config.yaml
n_layer: 13
d_model: 192
n_head: 6
n_kv_head: 6
head_dim: 32
d_mlp: 1152
vocab_size: 1024
activation: "squared_relu"
norm: "layernorm"
norm_place: "pre"
norm_eps: 1e-06
positions: "rope"
rope_base: 1020.0
rope_fraction: 0.5
qk_norm: true
attn_scale: 0.359
bias: "none"
tie_embeddings: "early"
parallel_block: false
extras: ["some layers without positions", "some layers without attention", "local attention windows", "shifted keys", "gated attention", "exclusive self-attention", "value embeddings", "hashed n-gram embeddings", "an embedding shortcut", "learned residual scales", "skips across layers", "capped logits"]
init: "normal"
init_std_qkv: 0.0361
init_std_o: 0.00707
init_std_up: 0.0361
init_std_down: 0.00707
init_out_by_depth: true
optimizer: "laprop"
lr: 0.00147
beta1: 0.95
beta2: 0.95
weight_decay: 0.15
lr_head: 0.0216
warmup_steps: 447
schedule: "cos"
final_lr_fraction: 0.03
batch_tokens: [32768, 65536, 131072]
seq_len: 512
doc_mask: true
train_tokens: 521700000
steps: 7277
dataset: "wikipedia_en"
Each number is 128 + 32 x the weight over its row's rms, rounded and kept within 0 to 255. Layers, rows and columns count from 0. Numbers have three digits each. The size before them is the row's rms in percent of the matrix's.

# layer 2 MLP up, 1152x192, rms 0.097, rows 724-738, columns 0-191
096:121174129165130128125140153193115095100096125124087183120090102194084101149150154109144192147131128142121109086155153035126099132118097191121154107126154129117068131118171129142131116087101124177116130142097119103103103144072159130138134060111111137135066091084111168209128119127109151146173166074156199084166139137151132170120138119132090179126145120135130112101103159081172129088129174116182140200065132143088095079182146109092146121100113114085194089090129139064144120187118144123099150110137127219193106140131110148120136101136145118096103185091116114081133117143105169113
108:116149079117174118144135192103143115122143145135142138059125113130111172128124115121170146130063163168154143186134138078121139124157165131096185086178181147140099139139109165111152041068159186199141183126154095188113160195095133098107117111110126134144100135172114099097068111106120122107166166113142137135146140106174061111105097098164112130171110153127130130101154097107107175092131131111175135184124080148066141109096177197067144095130140214111103144114160146155203070090097105041116145131106153135091118123119114147161138118131087119121097158116152082124118101126159107108
109:149136085072117124141128204156126119116108156188139104118159166126147134159111166082131105141060094113146091128109115074146199068058127125124118150078145140090125110165097131178191101163108144108163073148117172110176133164157053105114121186077158123143079137143135129108109151122093148129098219162124135105123089100182123162134125116151178140179142153120097126150120140151171158126123098181097086147124157171118122146072109124121108108126120158105097126110140181154207096131171118144145093144116119110154176072114140102120191133117138076121160100132173016102169115112101153097
119:105133109119153150162157122122157131143151190185121161154137089078137142086139125148114114099142127142107117052079133107129141112060107145127196119088117128121137124074104128138086131107127157106134220117098134142125147122110162132129074064160160162101156147105092124144108121109101129109167151146123222071187143163174151151095051167150126188111154079107066067103157124130139124130119187168149105192161152129128147127199074111140069114177058148182134159133080133105123135088106106139105118115150189135214118108151101183185123138153132134130122109125118116112078134100159127150
099:111120138141115135116131096077164163115173117133087114130091145087098111091111192063143133061104114054128106178133129095151093152107077133145150060175119168118120136158182157110070063095120099107180187182117209143134104176129107121138155136128111135134158121154170139147151106138056149091105179118116184149168101132100054079111117092125111110083123142072111106131131137136159169116142089130198130195092140152172065139115205104150094134139127148135171176159111142156154071094145118190065110112121095107131152150099116138161093147120130119090134117096101108112118157112094173105
090:115161085196087214165109111191162078137140094063141171178137089124152115176171133136128133141156129108113098073130123104120120150113093150085185100106147123164151124202124135168114146126118072142078186110077174097161130135069121159152126122115159143196116129106120093124137141066132141159187151137121124122080084112145110132060113196124118181163123113130113147119084091119059073157124138100146178151097142162110125127104158135128099108178165150104128134098180143149137121067079117175122155100117169142180142180104123079130107068109143081120105134162130147139188149144157067144
103:149164136157121097156104119104110171128128146119123138189162175082117109144138127115160167101086125159134118151178135119087044094077111184126099127038146140117073161132152149114167123113109157139184165123146106160147105158155108107170136101101137190135116124208145081078135200152144178202155107119094122110194168133159175169122145165090058110147099160118059148078074184116166109081159172114137110095050175056143093148167074148101114133129094093131137106106101144129116112146141135160121096134120136088131098139156168126135144131144144162109077108109107089121095141162094117105
107:137169135128155130124129164113142139177182114115122171128156064080147090164123127113108134110184122098097070145152113135114117111052101158108138118136092162085156133168118102079127100169114153112140160143083095138142124122157140147179106084146029152137072090095104134143093141095148125121085185148071138122088219127146149134139128105089105157131096106131067079114144173112140125111176136132148111175155196165096103106177144107132073150176153153124099119151142067186149122124144143116098122109081148161216145138150159104144111140079151135094103134092137074211066051130124148140
107:151087134144075097145136128132139128201132106133106054181081127152103165182125119142132187110119132081123119142076134071152118174106114193124143084113141132102115141135135172098125156055122156110174138169106188121160103127112185136132153169120159142120124234143123167097133155137130128182113088123090158199111098129149115150074124096156075120140041119151121079158169122137097158123138086111117069099141108134105093155147127172146101185126115160180121135136112063127099078137082125175113085125168132124165065110119169143159103079104090131114101133145138097096150128130126053056
093:121174086081106171175161132105117150134115100100119132110136093144125095078117158075103141123134131149049094123105121128107071073123172130118178065171168098118151151133098165104072121136122130107201120116118074179095149113090152145127084091126135127152180147086139081088125102143203105106128158122102127107189178107122124131134101109093133173148168068146133142063174147111116111130160107197160139110089116133137120174151194092170141113192100110144132118145125053069137158094187129135133137120131126130207186122191118104131179103140119156178083122125115117169171079100132084092
097:123106136118135138146159106143122127138183125174143127094133071104062137178115134064116151109141169124153067132166092112159158137085148142122111156107156052141132093107185122147100155141160106212096121113158133139145127129128083183134124086121118181166179139122159135093109021133128130155120161112144164100063153121128079216102060147076145163127172124095036098101132148124128183110156153158179152144072111108167073114123121100126147156184089099149147159120096136110131141145147115171107079135150129161161123099116117128097085156154114157152144182054154136162106127097095091162
100:141119135064158105143136142180147133136171168082156133142115121138148130080186138177177156114109095206112135042172087075087072111140157123092118133160119141187087153139166112132191102143130160088135070138112078105160156081115091114170065143131168135173080126087136127071119106099117148148135110100121106122138110093098141146099085116135083135187084141095065129097157176194137166095192191117142119139135120131143138093128107158179137167126126200195156122136079089164147109108132144157082180151111096085157086096120138095136135126129112139104067130138067101133150128109172127118
098:136180113081146117188136152115154079134095149112108128151075154179145111155086121162180098069079162122113129139156112074070134178109101122137118162144107082075086099122169105126094125191082134122105134135114199117156212149108132139125119123130113125191137136141079117071114083147154177243145127086095119108141091130150134131125148121162041074149161165153120135105173127114147114150137068150187150122143054136143153074116171104180122100080153177135166159091152062145120117141129124122089138123173153154118117176143166107099109113177144160129116102127114115178133107143115099098
099:131139084133141112144111090089182140154105122122107115127159093142158096181118148186174112109071140176157152084109110125129063113150139118131147085138181111103093177082152167080097134159104136110105176132070137117134155138150127170129188154194143114161126153151103122186118149143155135124101252157102122145130183092095134121153120187204158087127150162121152135124088120144142103117139075096115113153081074090127112103085150120078141092127138150125143127068093148118076142150054127105172113103195084165112148149057035127135111133165169146162079116134128123153100114105141123158
104:167090115197144084170138089104166124100081127118177138129115070123135128127194177151139102161056139167082137149135139143110161102154136148119118087118182126210125098181078157121123097096170147114157095115136140178127144138186129124187068090160121169150173100143056142112172162134123188163138209118097111099132158165102127141103048123133072116103099127118109095098136118111083173144171111139113130135127096117094132146085109154138120139177121127140113114192156058131138140103109124110078099159114111073115147124158146047178123111060178116081118126094131140150153176098165114115